Each number is 128 + 24 x the weight over its row's rms, rounded and kept within 0 to 255. Layers, rows and columns count from 0. The size above them is the row's rms in percent of the matrix's.

# layer 7 attention key, 448x448, rms 0.0986, rows 446-447, columns 0-111
size [ 96  92]
[[115 114 137 173 164 124 139 105  94 127 120 146 144 151 116 167 149  96 172 104 114 125 104  92  99 120 137 149 115 111 163 183  47 103 115 131 144 184  93  90 150 115 125 110 143 145 134 108 128 121 117 112 122 154 138 129 108 147 124 121 131 112 175 145 123 119  94 153 137 137 124 127 121  81 110 116 109 147 173 134 133 150 115 105 154 186 148 123 167 141 108 110 147 122 108 110 117 140 140 109 138 115 120 105 109 133 126 112 116 114 166 136]
 [162 128 122 122 112 149 128 124 116 107 123 103 155 144 153  78 152 121 111 135 124 100 115 128 131 136 158 152 113  90 132 117 158 174 116 139 111 135 140 142 127 136 112 104 121 105 124 137 155 108 140 130 157 148 122 125 144  95 116 151 118 107 112 171 103 138 127 161 122 157  62 124 122 107 119 110 164 140 159 151 120 103 119 113  82 118 154 119  80 147 147 118 145 131 116 121 126 124 168 119  87 149  87 136 138 120 146 100 162 118 160 147]]
# layer 7 attention query, 448x448, rms 0.0999, rows 447, columns 0-111
size [ 95]
[[128 118 164 100 123 119 130 124 123 165 167 114 135 147 114 109 113 160 108 100 129 118 180 123 124 103 165 138 114 112 139 114 170 130 136 111  83 146 148 144 159 132 126  91 124 139 121 120 134  91  87 124 123 139 119 114 136 130 107  69 154  85 126 122 198 151 133 132 103 143 121 109 132 140  65 117  90 166 133 100 112 121 100 136 116 156 114 130 127 139 106 127 125 113 124 130  98 127  94 147 121 156 137 135 150 129 121 150 111 130 163  95]]
# layer 7 attention value, 448x448, rms 0.0996, rows 384-396, columns 0-111
size [104 102  97  99  93  97  95  97  99  97  96 100 102]
[[134 178 151 103 116 127  80 114 133  72  95 132 138  97 117 140 145 140 133 143  91 135 140 128 107 110 117 143  89 134 110  99 104 109 126 119 130 112 129 134 111 100 140 115 167 155 122 145 136 144 178  88 112 170 113 110 117 110 148 138 134 175 129 104 166 122 121 109 159 101 108 161 117 144  97 148  80 136 154 123 140 132 101 136 135 144 108 110  87 110 115 134 106  99 122 161 127 145 121 119  96 114 134 140 134 118 125 126  88  88 143  95]
 [ 79 155 128 107 101 128 104 113 147 149 153 151 142 127  96 156  88 154 114 115 115 145 128 115 120 136 195 148 112 128 126 115 114 126 116  76 132 106  94 133 115 112 131 117 159 112  89 142 122 121 135 126 116 164 146 165 137 115 131 157 168 123 121 128 107 156 137 152 124 103 119 158 155 130 119 145 111 117 122 156 133  98  92 109 125 123 145 117 106 142 129 132  99 104 153 145 121 161  94 152 156 113 113 158 152 140 143 135 137 137 165  94]
 [152 146 105 186 151 140 141 124 133 115 146  99 120 130 102 125 157 142 103 149 147 148 133 159  94 103 119 135  84 131  99  85 116 141 140  82 102 142 152 141 123 106 120  83 102 117 171 114 119 124  92 172 163 145  85 132 111 150 114 103 142 124 145 130 100 143  77 144 140 143 135 142 152 145 159 148 125  86 121  59 138 119 152 136 127 104  89 121 155 108 103 142 118 123 105 147 141 137 133 136 138 134 139 140 125 138 135 140 108  66 139  96]
 [124 160 150 148 109 130 147 157 162 104 151 107 109 118 132 129 169 120 141 108 105 178 106 112  98 155 159 120 121 141 150 113 149 141 119 166 109 125 138 141 141 113 121 141 133 124  65 102 149 106  95 141  80 171 157 109 170 123 104 130 110 128 125 167 120  82  88 127 150  98 149 121 139  89 124 130 140 129 122 135 170 117 178 130 119 129  96 110 156 124 106 121 146 166 156 142 121 125 100  94  90 166 152 116  95 108  88 129 133 136 128 144]
 [141 115 138 165 152 153 152 156 104 134 139  87  92 129 119 160 108 119 139 136 120 103 106 156 149 119 110 111 117 116  77 158 143 141 119 154 162 129 105 137 137  99 112 136 164 127 173 172 114 113 120 170 153  95 133 147 133 145 132 127 132 130 135 127 119 184  87 110 135 163  77 122 130  96 161 173 114 103 131 103 116 153 121 119  96 166  90 116 145 134 136 120 103  94 140 113 149 131  97 123 146  93 100 142 106 105  92  96 119 124 131  98]
 [127 146 121 144 130 142 112  77 147 107  98 140 157 116 109 148 117 105 123  72  91 111 160 136 144 110 101  95 156 111 126  98 119  86 134 154 122 137 117  75 133 135 129 135 131 134 105 107 136 106 143 139 132 128 138 118 142  96 107 126 150 158  82 115 153 148 127 104 103 137 108 125 131 150  98 119 163 109 108 130 122 123 115 131 133 109 118  86 105  89 126 131 135  98 108 185 166 128 179 110  92  91 144  61 125  99  97 197 139 124 136 165]
 [ 98 179 112 124 117 129 146  86 124 106  88 129 100 152 134 135 142 163 140 130 136 132 171 129 137 162 138 143 122 133 126 123 132 137 112 130 142 105 133 130 156 137  83  73 135 170 152 182 119 106 112 162 153 145  97 143 146 136 121 126 151 129  99 103 128 149  92 114 129  74 131  73 105 107 121 134 174 149 138 123 110 118 109 125 155 153 145 133 137 160 146 105 156 106 123 121 152 100 133 152 122 124 130 120 110 153 112 117 113 137 121 158]
 [130  89 147 154 174 126 106 135 161 116 120 110 112 141 129 124 118 105 123 105 110 135 129 123 132 154 163 134 148 116 108 157 118 167 155 118 136 127 103 137 116 129 161 108 120 171 154 133 152 131 125 127 116 131 126 118 102 105 169 145 101 108 141 178 151 126 111 146 124 105 130 126 190 105  90 104 126 123 112 137 116  86 103 141 157 143 120 129 127 117 140 116 155 113 123 183 177 121 121 135 152 136 125 118 133 113 119 118 158 140 126 112]
 [153  93 116 127 120 180 145 159 128 136 145 118 144 126 121 129 133 104 135 154  78  82 140 122  91 119 114 110  99 127 139 128 132 157 100 150 143 117 139 138 181 165  84  88 140 141 115 156 147 121 125 118 135 200 148 118 102 107 138  98 123 132 150 106 156 139 117 136 150 144 120  89  94 159 170 142 123 142 145 130 175 134 130 169 132 159 101 100 162 110 152 140  99 125 121 122  89 131 172 148  69 126 155 147 132 184 142 119 103 142 157  87]
 [143 106 160 147 197 137 120 107  99 124 133 154 146 106 152 166 161 183 138  86 132 152 130 165 116 155 176  93 111  94 132  90 168 133 136 141 165 137 149 105 144 133 172 127 114 123 122 144  91 158 125 133 140 116 132 150 155 128 128  92 127  91 106 116 156 134 100 119 146 103  82 160 140 109 180 128  98 146 139 131 143  84 136 151 128 115  95 110 105 110 116 133 109 104 110 113 145 110 143 113 131 124 130  95 138 102 147 119 104  84 138 134]
 [134 150 110 117 168  96 111 183 167 133 131 105 147 108  80 114 116 140 169 178 158 173 136 125 120 139 102 151 110 139 161 101  97 126  97  99 155 153 104 130 105 108 191 112 131 139 169  93 156 124 146 114 127 140 168 115 102 137 141 139 164 142 166 129 135 158  90 148 134  92 165  93 113 136 174 123  90 141 121  87 160  87 112 145 145 119 152 163 105 150 139 132 110 113 152 128 125 137 113 124 183 138 146 175 138 152 138  97 146 129 159 111]
 [135 136 132 130 116 145 110 164 108  78 163 129 131 167 122 142 125 135 121 129 134 136 124 161 115 114 179 144 132 105 123 120 140 119 176 133 137  93 144 117 132 148 141 129 132 116 119 157 115 125 145 113 107 119 141 139 140 159 136  84  80 168  96 125 122 146 122 111 207 125  91 144 166 114 132 139 116 147 143 133 128 112 107 163 123  79 111 136 142  70  99 145 134 143 155 171 129 135 115 102 139 149 139 149 173 145 131 165 143 109 132 184]
 [168  89 146 123 129 130 104 116 112 190 125 138 108 135 123 123 159 138 106 163 106 146 139 141 187 132 114 149 101 141 118 138 120 135 147 111 103 132 123 100 100 130 134  76 139 113 186 121 142 189 171 146 101 123 126 117 144 101  94 129 183 145 149  94 189 127 134 112 102 127 106 132 146 142 176 153 122  97 124 164 153 147 117 119  83 140 132 139 165  86 118 145 158 105 111 129 144 180 140 172 155 134 105 102  99 119 121 104  83 144  83 149]]
# layer 7 attention output (transposed), 448x448, rms 0.0965, rows 384-396, columns 0-111
size [ 98 100  94 101  93  93  94  91  94  98  97  95 104]
[[155  98 141 131 148 111 144 136 124 145 157 104 132 152 131 170 116 105  92 123 163 148 107 129 151 142 122 139 173 136 156 167 156 141 150 159 143 168 130 129 147 135 114 156  92 125 112 111  93 103  86 168 148 103 155 141 144 142 114 123 115  76  96 129 111 123 135 152  80 111 170 113 134  88 170 123 153  94 136  93 143 127 125 103  85 156 114 146 171 109 143 128 138 132 135 105 170 122 132 130 155 136 119 124 129 137  98  83 144 140 116 153]
 [187 136 163 146 115 101 125  98 128 127 128 125  93 147 145  85 135  99 115 123 147 140 117 147 126 114  83 102 173 122 161 104 103 140 164 172 132 113 168 146 152 156 103 147  92 148 160 134 159 155 149 154 110 156 123 146 133 150 161 162 129  96 135 120 140 108 141 134 139 150 129 127 101 143 129 126 149 146 156 111 124 154 138 123 152 109 103 151 165 176 143 114 152 145 128 107 138 118 167 130  67 138 159 125 131 140  75 122 146 130 112 157]
 [142  72 166  63 132 148 152 153 120 138 105 140 127 133 128 129 112 131 131 132 119 155 131 109 158 107 114 131 144 114 107 194 122 120 110 137 170 136 127 118 131 147 130 172 165 161 118 182 115 134 120 105 101  98 166 153 108  80 148 190 111 153  85 134 137 101 142 118 146 117 109 118  96  93 104 149 108 179  97 165 143 117 100 120 128 128 182 121 122 156 148 154 154 127 169 124 100 142  92 149 116 118 127 151 142 131 107  92 119 155 125 130]
 [164 104 117 111 182 146 127  94 122 139  91 114 115 153  81 122  92 143 127 147 134 107 136 159 152 127 139 122 132 122 129 103 138 113 117 135 165 126 119 106 114 126 118 131 111 120 194 154 115 144 152 100 152  50  88 128  75 131 154 108 177 124 127  87 124 177 142 111 101 132  75 141 143 159 146 148 114 104 110 105  94 118 122 104 126 135 139  95  72 109 144 127  92  77 147 134 134 134 154 114 150 105 123 134 161 113 138 118  85 106 159 127]
 [125 128  71 118 145 154 104 122 157 136 129 174 154  86  92 102 135 105 102 108 118 175 120 152  83 111 162 117 120 141 132  98 122  94 133  97 110 154 121 135 103 142 148 150  97 101 115 106 141 137  98  91 119 140 109 119 129 141 143 138 120 145 117 119 109  83 131 158 135  99 157 153 126 119  98 111 136 167 113 154 125 104 167 135 139  52 149 106 120 139 100 110 147 137 122 150 115 128 133 137 107 133 125 127 146 143 152 131 130 142 173 146]
 [113 136 157 154 142 150 151 122 102 153 134 108 111 130 152 158 163 167 118 166 153 148 117 147 153 158 138 134 123 149 144 127 156 169 112 110 129 114 147 159 117 127 131 110 120 114 171 120 104 163 117 144 122 119 123 142 109 142 164 153 145  80 154 176 134  97 151 141 124  94  97 161 164  81 154 155 129 105 126 117 139 138 128 175  77 150 113 152 126 144 123 131  95 153 143  66  93 104 107  97 197 155 100 140 117 171 137 100 145 149 158  94]
 [148  73 131 102 130 140 143 136 132 135 124 152 128  92 118 175  96  97 107 106 114 133 121 140 110 131 138 128 151 118 116 123 101 135 185 148 118 132  86 118 116 138 151 170 145  85 104 113 139 127 147 118 102 132 158  94 126 128 116 121  88 114 164 118 141 124 124 144 126 173 149 139 115 181 135 116 110 105 135 128 131 138 164 108 130 105 106 105 147 125 108 181 106 156 144 149  88 148 119 101 146 123 100 151 123 117 162 136 107 130  78 116]
 [106 138  89 150 102 146 163 118 110 157 134 162 150  88 132 150 157 161 114 120 141 117 151 123 127  88 111  88  79 108 118 125 101 128  82 122 102 143 167 116 134 124  98 160 165 121 121 118  96 111 118 150 130 102 143 120 138 133 102 112 151 127 109 107 123 131 175  91 114 130 145 108  83 150 138 140 141 141 148 144 166 178 117 141 135 101 151 134 115 141 131 121 127 155 140  86 116 144 134 124 122  99 153  95 101 107 137 153  95 164 127 111]
 [107 158 157 175 111 103 132 130 131 129 102 109  98 160 127 160 120 131 141 117 145 143  88 147 170 134 105 123 158 128 103 159 111 113 145  85 118 154 111 119  56 113 200 148 128 127 155 128 129 126 115 105 111  59  86 146 147 139 111 117 123 129 113 148 125 134 137 116 131 131 138 168 154 140  93 117 139  95  87 137 110 105 116 107 153 134 122 126 144 109  98 135 135 139 150 186 184 144 100 111 151 127 136 122 121  79 120 154 158 139  98 142]
 [110 146 112  99  87 116 149 124 124 137 148 120 148 157  72 104 140 115  74 163 109 128 126 116 131 157 124 121 149 152 136 149 148 136 118 103  77 141 133 166 123  99 115  91 123 103 138 122 119  94  99 105 143 132 120 105 115 138 126 184 150 152 125 104 120 148 152 119 113 142 118  90 118 139 108 162 133  94 159 100  72 132 127 134 113 139 154 101 149 122 114 133 159 130 169 140 120 116 132 152 140 145 161 176 116 141 104 126 151 133 130 134]
 [106 133 138 107 106 125 149 118  99 162 171 146 115 128 146 143 160 139 119 104 107  95 128 148 115  93 139 143 137 103  87 176 160 152 157 103 102 120 136 162 136 147 100 107 137 120  86 164 126 148 110 144 128 154 130 166 178 141 113 146  76 134  87  89 132 147 160 119 100 148  97 127 152 122 135 128 173 180 131 192  70 145 141 124 118 112 118 113 126 112 142 102 151 152 116 139 139 124 154 123 111 132  84  78 119 106 142 141 163  99 137 137]
 [159 152 135 125 143  94  97 143 146 154 110 136 112  95 131 100 115  70  94 124 139 104 126 125 117 123 112 122 142 162 124 135  93 145 122 136 109 161 123 146 158 108 135 124 142 108 146 136 143 129 131 140 126 107 140 136 130 132 127 135 157 126 181 132 123 104 155 178 109 165 110 108 156 134 135 109 109 149 128 103 102 161 129 127  92 102 143  93  89 210 167 108 158  99 132  77 111 107 129 126 150 109 138 139 102  89 119 139 145 139 100  71]
 [ 82 159 110  92 109 127 103 125 144 135 121 136 133  99  87 123 129 160 140 102 141 114 144 119  89 154 140 101 139 124 134  83 113 141  93 113 175 115 142 148 165 110 141 179 128 127  92 129 137  95  97 100 119 128 104 138 130 142 154 133  85 118 122 168 155 163 115 164 104 155 143 176 147 136  80 136 117 166 115 125 116 100 154 106 176 117 149 100 131 146 146 129 145 155 137 138  83 116 127 121 131 157 144 138 108 158  90 144 117 110 170 131]]